From a checkpoint of a small transformer trained on Wikipedia: LayerNorm after each residual sum, a variant of Muon for these matrices.
Each number is 50 + 12 x the weight over its row's rms, rounded and kept within 0 to 99. Layers, rows and columns count from 0. The size before them is the row's rms in percent of the matrix's.

# down: layer 5 MLP down (transposed), 3584x448, rms 0.041, rows 751-803, columns 0-63
# up: layer 5 MLP up, 3584x448, rms 0.041, rows 752-803, columns 0-63
down751 102:23 31 49 37 41 40 62 38 47 70 56 41 55 58 40 57 45 36 70 59 62 76 61 36 64 67 61 51 57 62 50 44 62 62 49 51 59 70 72 48 56 33 36 52 33 58 45 61 53 65 63 56 63 31 37 25 31 57 45 43 22 71 52 59
up752 085:57 46 19 46 52 50 44 42 55 57 35 40 59 66 62 51 37 54 43 63 66 32 66 47 32 41 54 61 53 51 60 51 39 50 37 48 62 68 49 51 56 32 34 36 57 69 29 45 59 37 60 61 56 66 65 32 66 54 57 47 41 61 72 54
down752 077:62 51 33 64 68 66 58 53 36 38 44 42 68 55 52 33 58 43 41 49 34 51 57 43 65 41 53 61 38 53 26 79 55 59 29 53 48 54 34 56 38 61 51 43 56 55 48 34 47 36 56 68 50 37 58 38 37 45 33 41 50 72 54 52
up753 098:61 63 43 40 36 60 28 65 63 47 64 78 35 34 53 52 37 58 35 42 41 25 55 43 48 51 56 51 58 48 46 69 34 34 46 52 54 54 44 45 55 49 50 59 29 28 53 33 58 44 39 65 53 45 62 69 36 58 34 32 60 59 41 49
down753 097:43 68 71 35 70 49 65 48 60 37 28 41 47 55 58 41 45 60 53 50 54 70 75 51 63 71 38 52 47 54 57 65 63 39 45 57 29 38 39 71 61 53 58 51 36 47 36 54 70 43 39 60 41 35 72 61 25 49 58 39 46 52 52 49
up754 106:43 54 46 45 45 42 38 60 64 70 60 46 61 55 44 53 45 47 62 40 30 53 46 44 34 58 60 60 57 59 33 65 31 67 52 47 47 53 51 55 46 60 50 36 63 51 53 40 60 62 57 48 40 16 54 52 54 46 49 52 58 25 46 49
down754 103:53 48 55 75 54 44 55 31 62 39 48 59 55 34 45 48 77 45 63 53 58 46 54 51 46 38 57 61 53 59 59 45 42 29 45 54 55 52 60 64 61 62 37 47 31 47 71 22 55 65 56 61 33 40 67 52 42 51 68 52 38 48 25 37
up755 098:44 43 36 62 58 58 45 66 35 40 51 46 81 41 38 43 52 25 43 66 44 35 45 41 46 44 48 77 43 52 39 63 42 61 55 57 45 51 37 49 58 50 47 37 67 62 56 46 43 53 73 43 41 65 56 42 45 49 29 55 44 57 51 55
down755 097:39 56 69 67 56 57 66 43 41 47 29 55 49 46 33 59 30 43 62 50 51 66 45 52 53 31 51 61 64 49 76 70 47 44 48 22 50 55 53 45 37 62 62 53 69 45 46 45 41 43 45 36 60 58 47 39 59 38 46 55 33 61 60 53
up756 096:46 69 39 24 41 38 41 52 52 57 40 53 46 56 40 40 43 52 43 59 58 58 44 78 60 50 60 54 54 42 20 30 29 64 48 69 38 55 30 63 34 70 41 29 60 34 76 32 70 53 57 49 55 38 31 61 49 51 54 45 55 33 33 37
down756 102:68 33 35 42 64 52 54 60 30 60 51 55 59 62 48 53 33 66 31 43 57 47 35 61 58 63 39 37 43 55 37 68 55 43 63 55 40 34 39 42 57 55 39 43 42 46 60 75 44 66 55 51 42 40 28 33 48 51 51 56 44 41 54 44
up757 097:43 61 51 41 61 41 41 70 71 57 50 61 47 55 31 46 40 60 55 38 46 63 45 66 39 52 39 57 40 54 40 45 50 54 32 63 49 43 51 60 61 54 48 31 47 49 52 38 45 40 55 55 67 66 67 45 52 74 30 36 48 52 49 55
down757 099:43 51 48 21 66 63 37 55 58 65 25 42 34 46 27 35 40 64 66 37 60 38 49 53 45 45 45 48 33 65 29 57 58 57 69 20 21 50 52 54 56 53 45 39 34 45 55 34 39 54 47 51 54 31 36 71 58 54 54 46 28 41 42 55
up758 101:67 41 47 49 53 50 55 50 38 48 44 39 36 64 65 44 30 48 54 78 38 32 56 33 46 52 65 40 46 46 56 64 55 49 59 38 40 32 47 47 68 47 30 84 45 54 59 57 37 15 49 30 64 46 49 45 67 33 59 37 60 30 39 55
down758 105:46 28 68 57 37 31 46 57 55 34 57 46 46 42 61 52 69 36 55 33 71 52 54 57 41 34 49 52 54 73 49 29 69 58 55 47 66 36 53 61 47 29 57 77 60 40 47 52 63 41 31 55 54 34 57 62 86 47 40 67 67 55 61 49
up759 097:52 42 56 66 40 41 56 50 40 66 56 70 56 38 50 55 58 65 47 58 35 57 62 65 51 50 45 69 57 60 76 47 46 74 52 46 40 76 67 66 55 52 45 43 27 58 37 40 32 57 45 76 64 31 52 37 68 62 52 31 48 47 43 53
down759 097:59 48 52 32 44 55 55 40 71 45 25 42 53 58 48 46 33 47 37 39 51 48 31 56 37 40 39 44 40 50 34 36 46 52 55 33 77 54 73 42 22 54 65 40 57 39 55 49 64 59 36 40 50 59 66 29 49 56 57 38 26 51 46 49
up760 092:41 56 60 43 53 59 67 54 54 63 36 54 45 52 65 57 53 52 37 58 26 47 31 59 61 47 33 41 51 35 56 67 58 61 58 56 44 60 37 34 45 57 52 54 63 59 43 52 44 41 46 77 52 58 53 43 33 63 60 43 38 49 35 65
down760 094:56 68 65 50 81 38 30 48 49 57 59 57 50 42 46 28 30 46 21 38 48 50 83 52 43 60 66 60 50 38 60 62 40 52 56 49 43 65 60 66 61 45 42 76 62 38 33 29 11 71 32 52 57 55 38 64 40 55 36 42 67 52 62 34
up761 106:25 35 69 63 54 42 52 63 58 20 55 57 57 54 42 52 35 40 44 58 64 36 37 23 62 72 39 34 56 56 54 69 69 65 56 46 59 74 61 46 64 54 62 49 53 41 30 55 46 37 64 53 38 55 53 45 58 42 60 53 53 55 64 53
down761 110:48 37 54 50 31 60 72 55 62 44 52 48 51 39 47 35 41 58 59 51 59 44 62 39 48 41 39 28 24 59 52 38 66 40 39 45 31 43 35 60 31 38 30 50 54 54 64 51 62 25 48 66 52 44 44 33 55 63 57 40 69 38 81 52
up762 110:41 20 57 33 42 34 59 75 67 28 43 50 41 31 49 48 72 48 59 65 69 51 38 62 38 34 58 53 49 66 49 49 65 60 70 55 48 44 56 40 29 43 53 59 47 57 39 48 66 42 23 39 33 54 50 69 36 63 68 51 49 56 42 35
down762 104:48 63 48 73 40 37 41 65 66 37 50 65 55 57 64 38 38 39 62 57 37 40 54 40 54 73 41 67 56 53 45 70 53 53 48 47 44 31 57 31 44 60 46 44 74 42 31 53 10 60 48 46 45 45 43 47 46 41 64 67 44 49 43 43
up763 101:52 47 39 64 41 58 58 54 39 43 36 43 52 59 56 61 52 43 42 60 53 36 48 47 22 73 36 34 41 63 53 49 47 46 31 74 43 61 52 35 34 53 55 72 40 73 41 59 54 48 49 39 58 38 40 45 47 32 45 42 48 63 51 58
down763 108:34 59 65 57 48 50 58 61 37 36 48 45 47 50 48 34 58 47 43 31 60 36 60 45 33 45 59 64 64 45 48 22 71 51 39 46 52 23 18 43 52 76 49 57 49 46 61 56 57 68 52 31 56 50 38 36 57 39 49 36 30 58 56 38
up764 105:65 53 50 68 35 30 42 56 62 53 28 66 49 56 42 28 45 38 45 56 52 47 66 52 46 55 45 53 62 61 38 40 50 37 65 52 71 32 50 22 56 51 47 31 49 45 45 49 71 47 67 41 44 65 53 49 72 56 49 60 52 24 39 48
down764 107:37 53 55 55 45 39 55 58 46 49 54 40 52 40 38 51 72 49 63 57 41 57 73 52 29 51 66 38 36 57 46 38 55 62 70 32 49 62 42 50 47 37 42 42 47 50 60 37 59 59 46 62 77 36 58 39 44 50 40 44 61 59 38 43
up765 105:69 41 56 49 52 74 57 61 53 34 41 51 61 49 28 47 68 53 52 28 56 48 61 41 41 42 49 53 62 52 45 74 48 54 66 61 44 41 34 42 59 51 69 59 45 40 16 60 66 49 46 59 56 34 38 49 53 43 52 60 48 31 34 55
down765 104:61 53 45 38 54 40 53 48 53 37 26 38 45 67 44 55 52 48 45 32 65 55 44 61 61 53 29 29 43 44 50 43 44 52 42 51 51 68 74 36 74 48 75 43 60 44 44 58 60 30 56 50 54 58 28 45 61 46 43 52 29 56 37 67
up766 099:43 30 30 44 37 42 65 72 59 61 28 45 60 54 44 50 65 54 41 71 44 64 59 60 67 35 57 60 49 66 56 61 64 51 45 59 50 53 53 49 53 44 69 59 37 75 30 52 47 38 57 43 51 77 33 43 54 50 53 57 34 52 41 48
down766 095:34 62 56 76 47 45 53 45 64 67 55 52 46 27 53 42 67 54 45 51 41 55 50 56 36 48 55 45 62 51 44 62 55 44 39 38 23 64 48 33 44 42 53 51 70 50 46 45 39 38 52 51 28 24 56 38 44 31 54 37 55 34 39 36
up767 103:44 53 43 36 55 73 36 69 40 66 64 55 51 57 45 61 62 28 33 66 45 56 68 57 40 54 60 52 67 55 55 54 45 46 48 51 48 48 52 69 70 52 67 51 53 72 30 37 81 57 44 46 53 60 42 41 40 71 44 58 69 42 68 43
down767 110:45 54 48 52 44 42 53 35 67 66 48 41 41 63 53 46 41 31 41 61 27 35 64 48 67 52 28 62 49 35 74 42 60 42 53 34 58 48 40 43 37 68 56 60 50 46 63 48 59 54 61 38 56 43 28 41 44 51 62 47 27 54 30 37
up768 097:37 37 55 36 56 47 73 55 49 61 55 42 60 36 47 23 58 61 75 46 35 49 30 53 55 73 58 30 61 24 68 63 22 44 52 58 69 61 62 47 55 53 46 62 56 42 58 70 39 69 41 58 45 61 66 49 38 48 52 71 56 62 54 67
down768 093:65 43 37 39 65 60 65 57 63 67 60 50 56 21 75 58 58 36 31 67 49 51 56 55 45 55 32 55 68 41 42 67 58 43 36 49 46 35 67 27 50 49 41 22 34 41 49 41 43 41 38 69 52 34 41 34 60 54 39 53 81 39 54 68
up769 105:23 53 47 58 53 74 63 36 45 49 63 52 52 58 58 68 33 37 30 60 66 47 50 41 62 31 59 54 47 45 48 59 16 57 66 60 51 49 70 32 68 58 65 46 30 59 76 54 58 61 50 60 56 38 64 51 64 67 33 51 60 54 35 30
down769 106:65 63 35 60 35 62 70 61 27 49 46 42 55 57 61 43 37 47 39 45 42 63 65 55 49 63 55 52 68 25 70 65 42 54 41 41 33 64 67 63 33 24 67 38 77 29 47 42 48 45 68 70 41 70 44 47 43 57 59 57 44 51 40 37
up770 097:65 38 56 54 39 51 60 34 36 44 24 64 52 57 47 51 62 38 35 59 44 67 57 53 51 61 44 39 34 46 57 46 59 53 31 56 38 56 50 39 85 40 60 56 49 38 45 71 37 45 67 53 59 77 21 66 30 61 58 25 57 62 40 37
down770 096:52 25 49 45 55 55 52 43 67 37 52 47 18 40 66 55 47 52 59 32 34 58 35 56 47 40 61 47 36 38 56 46 30 41 49 52 63 32 61 59 59 57 46 39 48 57 70 47 25 50 38 42 76 61 58 62 51 28 63 41 60 38 36 65
up771 107:41 23 66 38 46 24 50 48 59 74 44 35 56 58 32 32 67 44 56 43 60 55 40 60 30 38 62 62 47 55 50 45 48 53 68 69 43 60 13 38 52 58 73 31 63 36 47 38 53 45 56 72 50 75 36 68 77 59 54 42 56 40 38 48
down771 108:54 58 40 54 45 55 73 50 57 39 56 66 49 58 58 40 52 34 43 47 56 69 61 68 37 27 75 55 72 61 52 32 64 76 49 49 58 36 62 67 39 55 60 46 50 44 62 31 49 44 35 37 35 30 41 59 66 31 68 77 67 72 77 54
up772 089:43 29 45 42 47 43 46 53 58 37 44 34 65 36 44 56 39 60 37 59 46 74 62 48 67 71 50 66 46 32 70 57 42 49 56 57 32 44 43 59 36 30 43 54 46 72 39 34 46 66 55 47 48 62 62 49 37 60 46 69 20 60 57 74
down772 086:53 66 47 40 51 62 61 40 36 51 54 51 72 54 53 42 42 69 42 54 50 55 54 38 64 47 55 60 46 56 59 60 26 33 58 38 38 47 67 67 59 43 57 44 46 49 59 48 58 48 76 63 71 40 56 36 55 61 71 43 58 37 55 46
up773 101:26 30 63 40 48 46 56 59 37 51 39 44 55 73 27 65 67 57 48 43 56 51 46 59 34 69 57 46 59 46 49 66 63 50 75 48 35 35 32 62 38 55 53 37 48 56 39 42 58 48 60 48 63 40 56 61 60 41 48 54 43 44 46 52
down773 105:43 48 56 34 69 53 42 12 36 48 46 49 63 42 54 42 49 25 68 47 59 62 70 64 47 60 70 39 59 52 47 46 69 39 52 47 36 57 45 64 43 44 57 78 73 72 62 63 72 44 51 40 75 33 44 48 49 64 52 44 50 42 40 61
up774 094:53 44 66 41 46 46 52 50 59 62 41 46 44 61 59 45 72 54 40 53 56 46 49 67 34 54 50 54 53 46 49 53 37 48 49 65 31 76 25 37 44 45 60 61 33 55 45 68 40 63 54 63 58 46 42 43 60 39 25 76 47 27 31 47
down774 101:26 57 66 76 43 59 48 42 30 33 57 54 28 26 54 50 58 56 39 53 17 60 31 61 42 45 49 52 52 54 43 61 64 47 36 46 55 63 40 48 57 67 46 32 68 43 47 39 58 39 46 29 48 37 50 69 36 48 37 51 53 51 62 57
up775 095:59 53 50 55 56 75 48 48 57 51 62 56 58 55 65 55 50 53 55 39 47 56 35 26 47 43 33 60 38 54 72 53 51 49 51 50 66 29 48 61 35 53 63 30 56 42 51 63 67 36 27 59 31 69 49 57 62 55 39 40 65 53 35 44
down775 093:23 39 53 64 58 38 70 37 61 61 44 44 35 41 47 52 33 48 30 36 33 52 47 48 44 61 43 73 49 49 42 33 45 64 62 77 60 60 50 65 58 51 57 49 54 60 34 27 69 40 68 62 57 39 81 50 57 65 28 54 34 37 41 63
up776 094:53 46 63 58 39 39 46 60 63 32 65 56 61 42 65 57 43 29 51 40 38 63 54 29 50 37 40 35 74 43 44 55 47 38 49 46 55 41 42 66 80 61 60 45 62 39 40 70 52 47 38 69 58 42 56 60 66 60 36 33 54 61 37 66
down776 084:25 54 48 57 64 54 63 46 23 62 65 41 55 56 48 38 43 57 37 58 31 52 40 52 37 52 50 65 69 45 41 56 58 35 38 57 49 71 49 57 41 56 41 28 52 62 32 73 57 70 36 41 66 42 50 44 43 44 41 61 36 69 53 53
up777 082:55 40 53 70 55 63 53 42 54 46 65 80 56 47 77 26 73 68 42 56 64 38 56 51 52 67 58 40 46 59 61 56 59 63 57 66 50 40 74 41 46 32 59 58 69 44 42 46 36 52 70 48 47 58 48 46 45 72 60 42 57 41 67 64
down777 079:61 56 63 61 44 50 59 31 67 42 32 34 57 64 50 47 52 47 53 34 43 41 44 59 34 50 40 32 56 17 72 25 69 54 42 37 35 65 58 44 52 64 30 59 62 44 71 54 37 61 58 58 45 73 42 60 53 43 73 44 52 51 44 45
up778 105:63 52 58 53 53 43 50 43 60 51 55 61 58 43 30 62 62 47 69 54 63 50 43 56 61 32 37 47 56 66 32 47 54 44 58 68 55 78 71 32 47 41 38 63 35 45 34 58 38 38 64 69 47 60 43 38 56 52 62 38 65 45 63 44
down778 109:62 63 54 37 65 41 54 65 28 58 48 32 38 49 49 47 49 42 49 59 50 64 41 32 38 58 58 33 61 64 62 43 65 54 29 46 48 48 35 49 52 55 47 59 54 28 53 50 44 31 41 40 34 45 56 59 60 50 51 52 68 60 42 50
up779 099:36 53 71 53 51 59 73 44 67 32 66 26 55 45 50 56 25 65 62 41 50 69 14 50 54 52 44 49 49 41 54 64 56 61 59 50 60 65 57 66 54 65 67 39 52 63 43 77 48 59 65 60 60 76 32 53 47 58 59 36 51 72 54 63
down779 097:67 33 40 42 30 43 69 46 58 27 47 58 62 35 44 52 32 36 59 64 86 64 25 67 27 37 45 55 36 50 37 46 76 63 44 47 48 46 43 53 49 27 72 47 53 54 44 41 35 59 58 51 72 63 55 63 65 21 54 47 40 66 43 43
up780 105:44 46 49 35 44 55 31 33 80 55 47 45 66 58 42 44 46 36 51 48 49 45 46 51 59 37 70 54 65 62 61 31 37 67 64 48 59 49 45 41 54 63 66 55 31 52 70 55 50 38 42 46 39 32 49 43 40 69 41 48 47 65 47 39
down780 109:43 51 51 43 49 39 26 46 74 48 58 55 50 39 38 57 41 38 40 46 41 54 55 20 48 57 48 64 33 28 68 28 48 62 23 67 43 50 56 39 30 61 42 29 39 38 52 44 22 45 44 60 31 60 45 57 75 34 68 73 44 58 44 50
up781 100:60 41 61 58 27 55 61 52 64 29 33 72 59 40 60 56 52 55 42 71 36 62 66 29 74 43 32 34 49 38 38 38 48 41 51 68 39 69 39 51 45 31 39 45 43 42 56 52 43 72 42 60 54 33 63 68 50 30 52 39 58 63 72 49
down781 104:30 23 60 49 42 49 57 42 45 43 66 73 45 76 40 43 41 61 49 51 59 50 32 34 28 50 49 54 42 47 69 25 63 55 43 28 50 53 52 51 47 60 38 55 53 41 46 51 52 40 57 71 59 35 56 57 52 55 56 73 13 40 43 50
up782 093:46 62 53 53 59 36 63 49 39 32 42 60 62 59 38 38 76 57 56 34 35 63 65 55 57 57 33 35 56 55 44 50 43 52 49 56 52 46 49 42 61 57 57 43 43 62 51 73 64 47 30 21 39 32 40 85 37 66 54 74 60 60 54 47
down782 094:44 39 37 54 31 55 53 65 44 42 34 35 56 64 54 64 63 36 61 53 42 62 49 50 47 48 25 56 51 30 49 51 45 46 24 54 45 58 40 62 51 40 57 58 43 46 74 45 40 47 53 52 44 56 63 38 54 49 51 49 21 63 40 53
up783 101:50 43 42 59 42 29 70 51 55 54 46 51 51 54 50 73 37 38 32 49 64 51 52 38 55 47 42 67 69 39 64 52 36 42 40 69 51 30 40 69 73 36 67 49 60 35 42 46 33 42 51 53 54 48 33 60 73 58 65 73 49 33 55 43
down783 105:38 46 42 53 55 41 45 63 31 47 36 59 36 40 61 57 63 50 45 44 43 47 40 38 57 32 70 58 46 58 46 38 40 48 44 61 50 35 63 65 47 31 30 64 19 39 32 44 31 54 39 61 47 41 60 40 46 30 39 52 43 54 53 63
up784 103:46 67 32 57 53 60 60 35 53 42 60 33 72 48 61 57 76 54 59 64 21 34 56 50 51 38 53 74 57 52 49 54 61 68 76 65 34 34 38 34 41 48 51 48 57 40 66 37 41 70 48 49 26 44 53 65 61 55 33 34 63 39 73 51
down784 104:48 62 65 61 67 58 74 66 53 60 52 53 46 46 66 62 44 77 65 64 55 72 61 51 74 49 63 40 29 38 80 62 65 77 55 55 41 28 58 38 79 55 65 55 27 18 63 56 47 41 60 52 33 40 63 63 42 41 67 39 69 47 63 44
up785 113:29 46 38 63 49 39 53 41 69 61 48 60 47 35 54 75 43 43 52 66 35 43 50 52 45 29 52 56 82 39 42 51 34 61 58 52 61 39 33 49 50 75 58 63 55 46 63 45 46 54 73 52 43 46 35 24 29 50 37 32 71 46 37 45
down785 109:54 37 56 32 49 32 60 35 71 50 67 65 56 68 79 44 62 68 53 62 63 33 58 42 32 42 52 51 53 50 26 51 35 62 49 32 42 35 64 70 48 37 38 59 55 46 42 73 58 41 60 33 32 38 30 59 45 54 64 64 30 37 39 43
up786 104:59 64 46 47 42 61 51 43 33 44 29 52 56 64 39 39 33 45 44 60 71 53 45 60 65 58 30 55 44 38 73 48 55 50 33 50 66 51 65 42 68 50 43 28 71 53 38 74 29 68 49 68 37 62 44 58 66 31 58 56 62 36 33 31
down786 106:40 43 49 42 41 56 46 46 28 28 47 39 43 42 58 34 62 43 59 76 39 40 61 66 37 37 41 63 37 39 67 74 44 75 37 45 20 64 62 72 48 55 40 49 44 41 55 58 44 71 53 68 47 65 57 66 53 34 25 47 51 59 64 76
up787 102:44 51 33 44 46 42 59 46 57 56 55 32 64 42 55 42 66 57 53 37 45 48 40 63 38 36 30 41 30 39 46 57 58 44 65 79 45 49 20 61 56 35 33 45 68 48 27 49 51 52 31 62 39 43 41 61 41 54 37 50 26 50 24 61
down787 100:57 55 33 48 45 43 58 42 49 59 54 54 51 48 31 50 67 53 57 56 53 53 42 42 60 29 29 43 53 40 54 31 58 54 51 40 55 60 42 73 66 23 46 40 44 51 47 64 51 54 35 46 48 71 44 44 45 50 57 35 72 32 50 44
up788 090:35 55 31 67 62 47 51 23 63 37 50 55 59 59 52 63 64 68 61 61 34 52 74 46 45 57 39 69 62 29 42 45 55 42 66 55 61 49 37 36 48 60 64 47 28 55 41 42 47 44 26 45 35 58 55 65 39 37 58 58 44 39 43 53
down788 094:57 55 30 70 46 54 48 31 38 61 50 71 72 53 45 51 75 43 45 53 60 45 41 36 74 35 34 35 76 54 44 57 53 40 48 57 49 55 47 32 43 25 56 54 67 33 56 47 64 57 54 78 38 61 43 33 33 45 72 64 45 53 53 51
up789 105:55 44 57 65 60 37 71 54 31 44 65 46 49 56 38 54 65 38 47 45 31 36 45 67 39 64 46 61 37 44 59 43 38 34 44 70 48 47 49 54 39 25 59 33 29 57 65 52 39 58 58 27 55 49 47 45 39 69 69 46 42 62 65 51
down789 100:63 55 41 41 64 43 30 59 52 68 42 44 41 51 67 54 46 41 53 40 51 54 44 51 54 51 58 41 47 40 67 50 24 42 74 58 40 58 47 58 57 48 45 55 63 48 52 39 40 61 38 41 42 48 59 60 52 65 67 50 51 48 36 45
up790 109:62 61 75 54 37 30 41 38 46 65 61 60 26 60 49 46 55 57 41 53 44 51 60 70 55 44 40 60 52 53 51 50 40 45 54 63 52 56 57 26 53 32 42 41 72 33 75 42 33 47 55 70 41 38 55 24 36 47 58 61 46 71 41 35
down790 101:64 66 36 47 41 58 56 47 62 61 45 60 59 52 54 28 60 45 42 61 56 72 64 43 60 50 67 46 48 44 36 35 63 61 51 54 72 66 32 71 61 48 26 56 49 78 56 44 54 50 43 74 59 66 69 58 78 31 43 42 41 54 38 54
up791 107:56 59 82 46 60 63 49 45 25 85 32 50 50 46 51 49 81 27 61 49 46 59 46 67 39 58 51 58 33 44 54 48 48 56 63 67 44 52 55 60 43 57 61 56 64 61 44 66 72 30 57 71 68 59 63 63 59 50 47 35 66 47 45 53
down791 103:47 63 52 49 40 60 64 67 51 71 35 26 62 51 56 48 47 32 53 83 39 57 62 56 36 42 74 51 60 52 44 49 63 48 64 51 50 51 14 51 45 31 38 46 41 51 49 57 63 51 52 62 31 57 57 69 46 66 55 45 48 58 50 53
up792 083:46 44 63 63 46 38 68 47 43 36 53 40 48 44 43 56 42 64 64 46 47 47 56 69 56 56 57 73 41 46 43 37 51 37 51 49 78 54 55 66 40 53 47 65 56 20 55 67 65 43 64 34 51 33 61 19 51 41 59 25 52 45 63 63
down792 072:45 56 69 59 42 53 53 64 37 61 46 31 47 59 66 28 58 39 54 49 52 46 46 44 43 50 79 26 50 51 54 59 48 18 61 32 69 44 68 56 55 53 43 24 50 43 68 43 57 55 20 77 73 55 32 64 59 65 52 54 47 44 33 49
up793 093:60 56 32 51 44 47 51 70 49 64 48 69 60 49 57 27 30 58 60 43 72 38 52 40 23 42 63 38 46 37 30 50 45 52 44 44 57 55 64 38 75 44 31 56 37 43 51 45 51 59 38 50 63 43 54 27 45 46 61 53 61 61 44 52
down793 095:48 60 58 24 55 37 36 38 69 44 59 49 61 44 63 43 45 60 45 64 42 47 50 40 67 49 33 37 68 72 46 29 47 47 56 57 54 52 49 61 46 38 34 40 62 58 47 53 60 39 52 24 62 53 57 60 41 42 43 52 29 33 57 52
up794 096:48 35 45 42 63 53 42 73 35 43 57 44 54 55 45 46 48 56 43 52 65 28 62 35 32 50 31 61 50 63 34 58 61 50 56 60 37 48 54 38 55 41 44 43 66 62 38 42 41 58 46 51 40 45 40 37 59 52 38 54 39 52 17 50
down794 092:49 56 68 44 57 50 73 49 78 37 57 60 46 38 43 46 35 57 58 43 33 54 46 63 38 45 34 72 48 60 56 59 61 60 53 56 48 63 57 38 44 53 53 71 68 46 42 31 52 60 72 28 39 47 27 38 63 38 55 63 50 30 44 44
up795 104:59 71 40 46 54 33 47 61 51 51 37 47 54 63 60 63 51 36 53 51 42 38 21 58 69 50 59 57 51 51 64 40 48 60 45 49 34 27 50 65 44 28 41 60 57 58 71 55 39 69 62 54 39 36 54 60 47 55 47 60 60 33 52 42
down795 104:57 64 68 46 36 42 63 46 48 64 24 54 55 54 35 74 47 38 45 48 63 46 39 44 51 36 46 75 55 44 55 58 34 46 60 43 52 33 47 63 50 63 55 42 45 53 45 45 42 38 53 41 68 34 43 47 49 38 34 47 56 22 41 37
up796 095:54 45 62 66 77 39 67 51 53 54 23 40 37 43 36 45 34 25 48 57 37 44 67 62 30 64 55 60 67 63 53 30 27 55 50 37 46 61 61 59 45 61 81 56 54 54 33 63 35 70 63 59 54 35 38 44 51 61 64 50 41 49 52 20
down796 091:46 47 61 64 46 38 54 45 29 56 43 46 64 57 52 62 71 55 24 44 52 49 38 54 31 42 63 51 55 42 34 58 69 55 55 57 44 74 46 17 33 33 45 69 52 46 52 33 62 35 47 21 47 38 59 40 51 32 45 51 49 36 38 57
up797 107:44 59 57 44 25 51 38 42 49 40 58 71 66 64 51 46 44 45 45 56 42 54 60 56 66 39 48 32 53 45 51 49 45 43 43 44 24 44 61 41 35 53 30 56 47 50 63 51 48 25 63 34 63 43 39 56 45 43 48 60 69 28 43 54
down797 107:60 47 40 50 32 53 42 56 64 46 40 40 45 53 48 54 71 58 42 52 35 48 62 48 41 49 30 31 51 35 70 55 51 61 41 43 65 75 53 51 29 54 64 57 45 56 54 40 58 70 35 37 72 65 62 41 30 72 54 37 37 72 51 80
up798 099:68 55 42 51 73 59 54 45 57 36 27 50 42 42 45 54 49 37 43 49 39 41 58 42 60 36 50 57 59 48 44 39 70 43 77 46 35 51 27 46 73 47 54 74 60 57 44 40 54 54 55 62 60 55 66 49 50 38 45 43 50 36 68 55
down798 098:37 57 43 61 35 49 49 42 35 55 59 52 54 46 57 37 52 55 72 62 64 53 47 46 46 66 22 32 31 60 42 51 44 28 71 71 49 18 33 43 59 73 55 37 44 68 49 57 41 44 67 44 47 42 42 44 45 49 39 62 48 54 59 42
up799 091:65 53 62 47 44 43 54 50 49 57 59 60 65 61 46 53 51 52 71 55 36 54 17 40 38 65 27 37 59 52 62 52 44 43 61 28 71 36 64 39 73 49 49 59 70 60 43 41 44 46 41 55 41 61 71 71 51 52 28 35 44 52 29 57
down799 098:27 63 37 47 34 48 58 43 69 56 39 54 54 58 49 48 44 56 42 72 47 61 58 42 56 42 63 54 67 44 56 60 47 68 31 45 46 36 39 52 56 65 44 56 37 30 45 52 56 36 55 40 55 53 36 62 23 38 48 28 67 45 55 63
up800 099:49 44 47 30 48 36 41 55 53 41 60 37 73 44 47 56 56 20 42 66 45 42 51 49 44 38 64 29 66 74 51 46 50 35 84 50 75 66 63 29 55 73 30 34 55 40 44 51 59 44 45 48 53 51 55 40 53 35 47 44 55 34 50 29
down800 095:39 58 57 38 45 39 60 37 38 42 43 34 53 53 55 69 42 68 56 55 34 52 55 39 42 57 60 28 57 36 45 46 53 37 81 64 53 61 52 50 44 58 42 37 37 56 50 67 52 43 52 38 47 42 57 63 42 45 66 70 72 36 29 36
up801 089:42 58 46 54 59 36 47 65 28 52 39 43 44 69 65 34 40 45 56 67 56 60 60 53 39 38 63 58 36 26 59 70 48 53 48 77 65 39 51 61 38 52 70 30 43 38 73 55 51 42 51 69 38 28 58 48 48 39 50 42 37 54 37 48
down801 094:31 40 38 51 49 52 69 37 47 54 64 46 36 40 70 57 67 48 52 65 40 59 36 63 64 34 46 52 46 44 47 46 57 39 49 62 55 35 68 36 62 46 43 72 67 47 44 36 37 67 30 57 58 40 59 60 55 48 56 37 75 50 46 43
up802 092:50 50 53 72 56 35 34 42 46 41 54 59 68 38 34 61 57 60 70 28 68 53 51 52 45 40 41 41 56 47 59 54 48 41 66 64 36 35 63 75 62 59 46 76 57 34 60 37 63 44 22 66 40 35 79 48 40 53 63 64 63 51 53 50
down802 085:60 64 47 45 54 55 60 55 34 33 58 59 47 41 38 58 53 37 42 50 58 40 62 41 51 38 37 56 43 31 45 47 37 40 68 66 53 51 55 39 74 44 33 31 47 71 72 42 53 35 71 66 47 55 54 50 46 32 68 59 43 66 35 24
up803 097:40 64 55 37 49 47 54 64 41 62 47 46 36 47 44 51 65 52 59 56 76 64 47 60 58 50 41 44 62 55 51 63 52 41 38 40 37 66 40 37 64 42 59 42 65 51 39 46 61 31 57 47 62 37 50 66 57 61 59 53 65 30 83 46
down803 098:51 43 46 67 64 35 50 45 55 50 33 50 21 59 57 84 34 55 50 41 37 65 45 64 74 54 21 53 62 60 69 60 52 48 50 33 32 46 43 51 44 56 35 40 55 66 67 33 39 50 49 43 72 38 47 67 36 60 35 42 34 59 41 49